Weights of a small GPT-style language model, trained from scratch on English Wikipedia.
Size: 19 layers, 2 heads of 32, vocabulary 1257, 3.46M parameters.
Architecture: LayerNorm before each block, rotary positions, capped logits.
Training: a variant of Muon for these matrices, 181M tokens, 5518 steps.
Each number is 128 + 24 x the weight over the matrix's rms, rounded and kept within 0 to 255. Layers, rows and columns count from 0. Numbers have three digits each.

# layer 4 MLP down, 128x512, rms 0.164, rows 49-127, columns 320-383
126090146106119121149129089158130138117127093132156144120148135112143120177130128151117150119136103122135133126126156098115170113137151130124130181151118119113142078190160126138099146125101153
114107137141110156117164134138089096112139119147137132124116119127131106141136115151116131122080146091132169141124111104136088110134173138157134125123134124129125125084095107117138203151081151
104127113061138158143125150178120122150197126158137127113123118114133121134117142171143158145104131078157156130117097100127112124137122194106146069140132130122128126127125146121075099144136119
099119088105113115108147122152129121134168150103146118111108167126160130128101193143135172132155135103155146163111150125176143116145138124097129189125137113141108141133122139115141149099129110
132146165148161104165139130105092132147134146141120106138143144121154093134132107141142110152099138131146088107121125114133131125153114131125170132083103138126147105122145115118144116180110131
130144121127109149147103106103096122100137155123107103120157116106173112139122132174126131123115122136131120118158124184088113104141122118164088128136127105136109118171150120167151135123116144
111156132120125174073118125117148099140136117124159170160144171133103135131137114142144124132111096120133112110197125144135146149115082182144141128108139155144128136140104106118095154088131092
142142129094122096131102136141114137156125146091138100106078137160114144157125102160139150075135141135125115143083116196155146154123110115139092082148100129130116141140107128108095133152119167
155143097118112103142153113101155131102119105147119142150150154114123142073106138150143164110120139131145132145191110164151134129144162166083120083127128157114127118082128144121169132159096078
145116113120158093127111143125175154075098152159148130142124110131145097110132083119124138162122132109112139161100125095130146124125133114127134137079185099125109163102131137148136154168120117
146159095149096127130123134109155153083145134144114121128119107119125100167093160109131140109133125114126109078156123156090166142124110169103090167118142110169111121106130107132125109102142115
137097091138138161119167143126145168108106118155097134138154109098122152086110122086120089148145146116151148134137131159124120132066173157121151155117121096147145115105123126115067147095145127
153140143122085150128160100077154092151091142096149104134107122148124090117138111193091110117105107104134135134080112093192189088133082144114147129128116128134136119103108139128157088172131106
117110141111099141115116120153151116170115088143107135144151138112161128147138134087119127102104172083113140128150101104092102096116129092110112112074154143132208135148119139099126118116143129
121142184159128120119085129119144122119102138090108156152083117138155068121116158118177097108133170179134121154138133128124140155144144109112124138123148125114162102086132104161147142171116177
108132146166125107109128117097095142119080137123156135156119111154110150128100135142142117114157200153178128163153101110137121109114122163141126188153135134128115116164097170131147149094176119
136126187118153121160169156096110108099146126115107150162155099157117136105111140176107124085107080155127114124149140091126127096074119148142107122109129103133083087132127120143122088133104100
125108184169110107151137109107127159174131095128164102127156135123143147171121143076105097177115126118115153099103140131180109141138155138184159143128118089131115179123168127194126159162143151
149115114166116129116100137135161155136126119163126124137148115113153132136140103067140078097143129147106121159124115122141134108165128106153143135108167117112114152128124163151103085102133148
117129147120149176120143093111097128133120124141108145099116124159100127111155118140078134128086147152073168132155139164123105153135135150141128059148158128162148122119146115155091106120127128
101124184107128086121141143124145105114161100124108133118189148099138125172118157117140156162146117133105092142092094088112143169137081147107142121147102125120134129122132116161110102125159118
142123132147112145114082112120152141104142143144164157109142149137077141107128149148114147143115089150131122139113113161141142092144170093123140172071144099106110117113146121135118113109135163
132116090106133150121148130127135099142133150151091127115116145168141143132123173117103100123106093135134158107139095110123160104193180141132107133125127100138120121126129124141118161104145153
082111151179107113127171147162161128149127160098150142126139173133136099160104110105112117145129131123154122114124110150112153115141109173126161106145169149110143111122124120097102157120097164
132116110162116135085107168165091112121113123119180162126113082107119151113156128149136198138129125157110144104170138122112109129154130115150097077088156139113156161110109100120180115128114078
131112110095138110147101114146149136163100147126132113142134123100137109165109129123163159125116157122105127115149145137130128097154175126100119133155110106135122108118130151117164145169101141
183103085118155104170164135161127137200170123158141110137096152116133093156144111163076096159175189128124129113128135125126167159151142144124129126107129147131119131151146129146160137139127086
159119181137165136102120128106150159109151129111128138116095092098135179125156097096164137100074147157119175127138110118116109151154159091113107130156129148115113125119149119145099106143121132
149125143112122124111171122140143121144128115138131148109134121125119157175133140139142151121108083116106143138135144084102096168123127111148130127143147119177138100113115165117132099105156143
089087124117157140122102116141119166154189120142160107130157141171130125114111143128115111155127130130112122159133148137164140155099098106150079168129129186064172145101111103110080142150144105
125121121140157107082128101079166117136144115138120146135155122101120132111130180156150105108128075179078101110136131166073123131128078154142156103159139134169158134113150070129099095134113096
154163135159102116150091121159122148131113117140119084169131116154127117131132114158129095133129105108147128115134138120178134118156135097109115097105130116117164164130083150121133161124081170
147121113155138135094123133130154120087136122127140120117099084114164158131120114151072162135118131140115100113122147122119130157126122108156160099095138142113173136134122117124065110117144121
140166119119162126077087070137128128161095134110103125167107137137109134154138128157087140173126130135109111104104090191059114115170131093150156160152095152095128101115092104133123119135108107
129176142131117170113136158126155088168121119130158098138133143083151142104098117146133168122136133092112148106138107163149163152138145121077078115161133104109136123139139075113104154183108077
120119101102115133123102088093081163127113126130091142149133133096127131139179079137110157116133129100116126117145126140164114128067192155126135108130109123119087121120147128129125120180145148
080161101148152113134105182110144150135112126163143120080162114086089124102141176125121194137166094100142146146129120108105101169153117105125129102119156154147151133138171112124113143143123071
154161114133159154155123098123083118091098074153166125166137136060147082105114076145123155116105103159146116111140133118158131107104120117094100140173136164127155179166125122103131087119053107
154107135145130116152123115089112120114163125136142105139164128131143123111149117090160153132139123142109148093082107131119129089131074207128128089153137119143136110134083126141155123164129130
099122136124103113112108084141134107140124122159155149073107143138153088098129101106151158140127156166153086150080137132119127071091163163110114125097089127137115131167131124113123156128087086
137130100139159101089127105107113130155109098163140135184121126137128147157149129094188159135142101113103146102123146109131123111087116128119144129152104136126133143101119146155130098147132096
138134120096140150147183127110149100090150151122103098142125116133089145141123133128125121123098169122089123154189150133108156129121135150115139117155136081121172110132098137107134129090132142
160140056143137145150113142140122091138106174123124108151150133118123128137122142110110144114147176115187079115134117149098109119137149116125057143130118129129136138154121103099153137149127089
122134120138098134118121115125150108150116138149174129102162153145144195133077137149090132087115125118189140123124114140155146170113098081139120130098114152110138131172163091136164146175158105
110094142146162109130124142131139164113129127138144134147139143166133117160165137087120161105096113089187113120121146081109069112120145127123131120125107134127097124111164140099119146108120124
142104135104105111168116136093094133131137120090132164127099130186113157131126127117154140152127100122114113136165136106107124130133146124124110115136143117114138152098108118112152141114156120
111120098154120144147112116118119093127118144122107097148065139132140118106123158106109120117117086109140129125141158123170090162133118096163117117173100155141085141171174110112155134152139129
151149143147124107092122138087169156090086053163125170121141131125153107142111155134152130176119109114137125127104107114169179093130052087127159179091081075126112140106121119132151064106135114
187135158136102186133101144159136094170165159143071114118106136125145129148085140104100093131104128142091123107166145073128144155136153096152120099135154106115092141126120085138106139134135144
116150119113075131110123129166156111115093087142103139165095106156150115130149131107130109149129136112133141126155100112139149169160160137118160153162092181150100116158129126134111160140124104
101117175105119154101123111125123120116149127120108099102121132090102164134121159127127099126120160121119143133155122115122124136098099177149119101112119087145093147104122165143092167134105166
149134123120122099162143151126105153130109137161108121111110178120109104149109117160146092136130124151150164139147148149154148144109138117121117103178111123135118132149128124137116120151119144
143119126114132132114141140095106140147122130117126136137150149124153117153118148115176131161157100127124170119115129161107149146132126102123142140099111155141110095163098108155141151069134132
136146123122115136130165108114131140168124124182106152118119137171113122110111136138123089126143129135136162150124112146119142114115115153089109112080123159150129153129100119124152123119137129
126156185108136143112086101094110121116114115174136143142130115106111154083108131150106123110116157096163107147094099044187099137151149107108110111118137145125115141126115117115125092107074104
142132119111130140118148125099142101094119113148097151091130136153140179128147122120114095159129118144097102123141161114161151101107141143088120151100144042126073174138130109120151136133107134
132124090124134141090109132131136134141178144118116155110124139149156140130115147109091103114117125181134104115122140155105129150119134130128083121135090134141139135112121119115126089100121146
123106123116122133095091133114093075097124118100149088165156144158180101133083119108080150114102140131122137141151147065112103204130098101117138134138116180121160115109122102115164088128129111
107143132111090111141140162142098143139162117155183090121101121142145158137073125127141178117106195105149154153155120130142121115086165135075125148141093142097058055101115123104186129129163128
086115140135124128168159175142115139106141184163075157118115132092124114117103147087140105130129123171097118135107176076154151121126107125117139114080152089134089114107134200106168148136156124
138164124075129142143142099101180168106118121130101113140169134107109141136087105145151121091100106112117147109164105153186092137069116136130108158148114093155119136128114181134134106132112166
090098134138116153114095145154054143115157120154133144119146140113139130115112082093153123137156150155122106142136107081127124127152123185087112101125164140124160110131128136139147129124157128
132119136104134116164090150131081121161124089111140149159139136090099106130171156057172125109118121154117139137128126119131111098115125137152135127156147100087121160149150152146122169146135188
122104117141121122130109115129159133117128157127111136127136131105141141083110110179142122103098130158104129097117151147110129176143114136175142196114114147070143144134135140103148118100141113
124144119152121115116076129165129159121108132119085154160135109112171107117114154175171109092112142100155143132112116118140135139106183096133153106133141124144150094153128135151130108104090145
135144062136082101125127127163118118169142166136149132123136097149090069127133120091111095109128126124142155119143136112142113119124128073146148112159098145104166124146147117111106138117169112
106163138112087101155196128150110156125133135102134164136113147139126118140129162124123131127142139102131125112160155143148113133145128133108171131102159124112115171110096126166167147092121144
150160099129119125127177157124159141167156144109148132137118076146081095117119118108089124092107136192140157092101138152113132110090076145152165128135115131178133156098145146132119133128099153
096133115092128109141101100123109129091120123073117158167100114151112158134088180137150100146115152146197123115145161102113164094125174119147157126113085093128087149165144131145164135117109113
143144153075137106112111140183131178091147091133118120114132100112126119142152104136145195115124156165112086121096127081127139121137144158115140076094154155162148135120165151143114153110137163
098115138130139110138113091096140100107101164076090176114115123141144137126104168115104127137139111123157165099148165127130107127133097141116152131130143136160163124168118129139153117116101113
143160115167132111160131117111148165130130129140192100157128136104151165112136101160106111095125126127145159093111138164174112142106137118165132171145148110102141120129144105127115166146133171
114170109135100095147108133143109117128159148108126077137115125152115122111128118136126135152133118121112125142092080166125126127126147103147109149099163123181122152156130127118096153139151132
056114158135164111109128096105112114164098112086146101118122105156102143128147091075130110127136105140132134144127121177139134164128089132117119152134134141114124123119132161143136136109165177
104125142092139125107169153114158129085131162152154068095119135132142108089104125167127134134141137081150098143099137121137147132157083161154118103119146135135096146109074152145147109090191128
069140115101126122119106138147136137143123134113076068108109137104125128160140116109152116142114122056084114120131100126113149120117162143133103147181145154147148149131077125144090150153123130
120127131116115108137112117114124103130111159128212140140123120137127103099108133120124138127122088122116105163142139145113147144105125078128163104143157161127146108123128065153139124138176141
136164119126186111147089155182163113109175124148150128127087165139080104170109166168091118124109165143148118140145092064116102094128147121117129149133119162187109130106094136084157145132122136
125117113101124165157124120123164135099129109095127168125119120121111107159150150099121137115172132100126144113124119133150143144141127124141133148152168156113123097126169122137139108121179102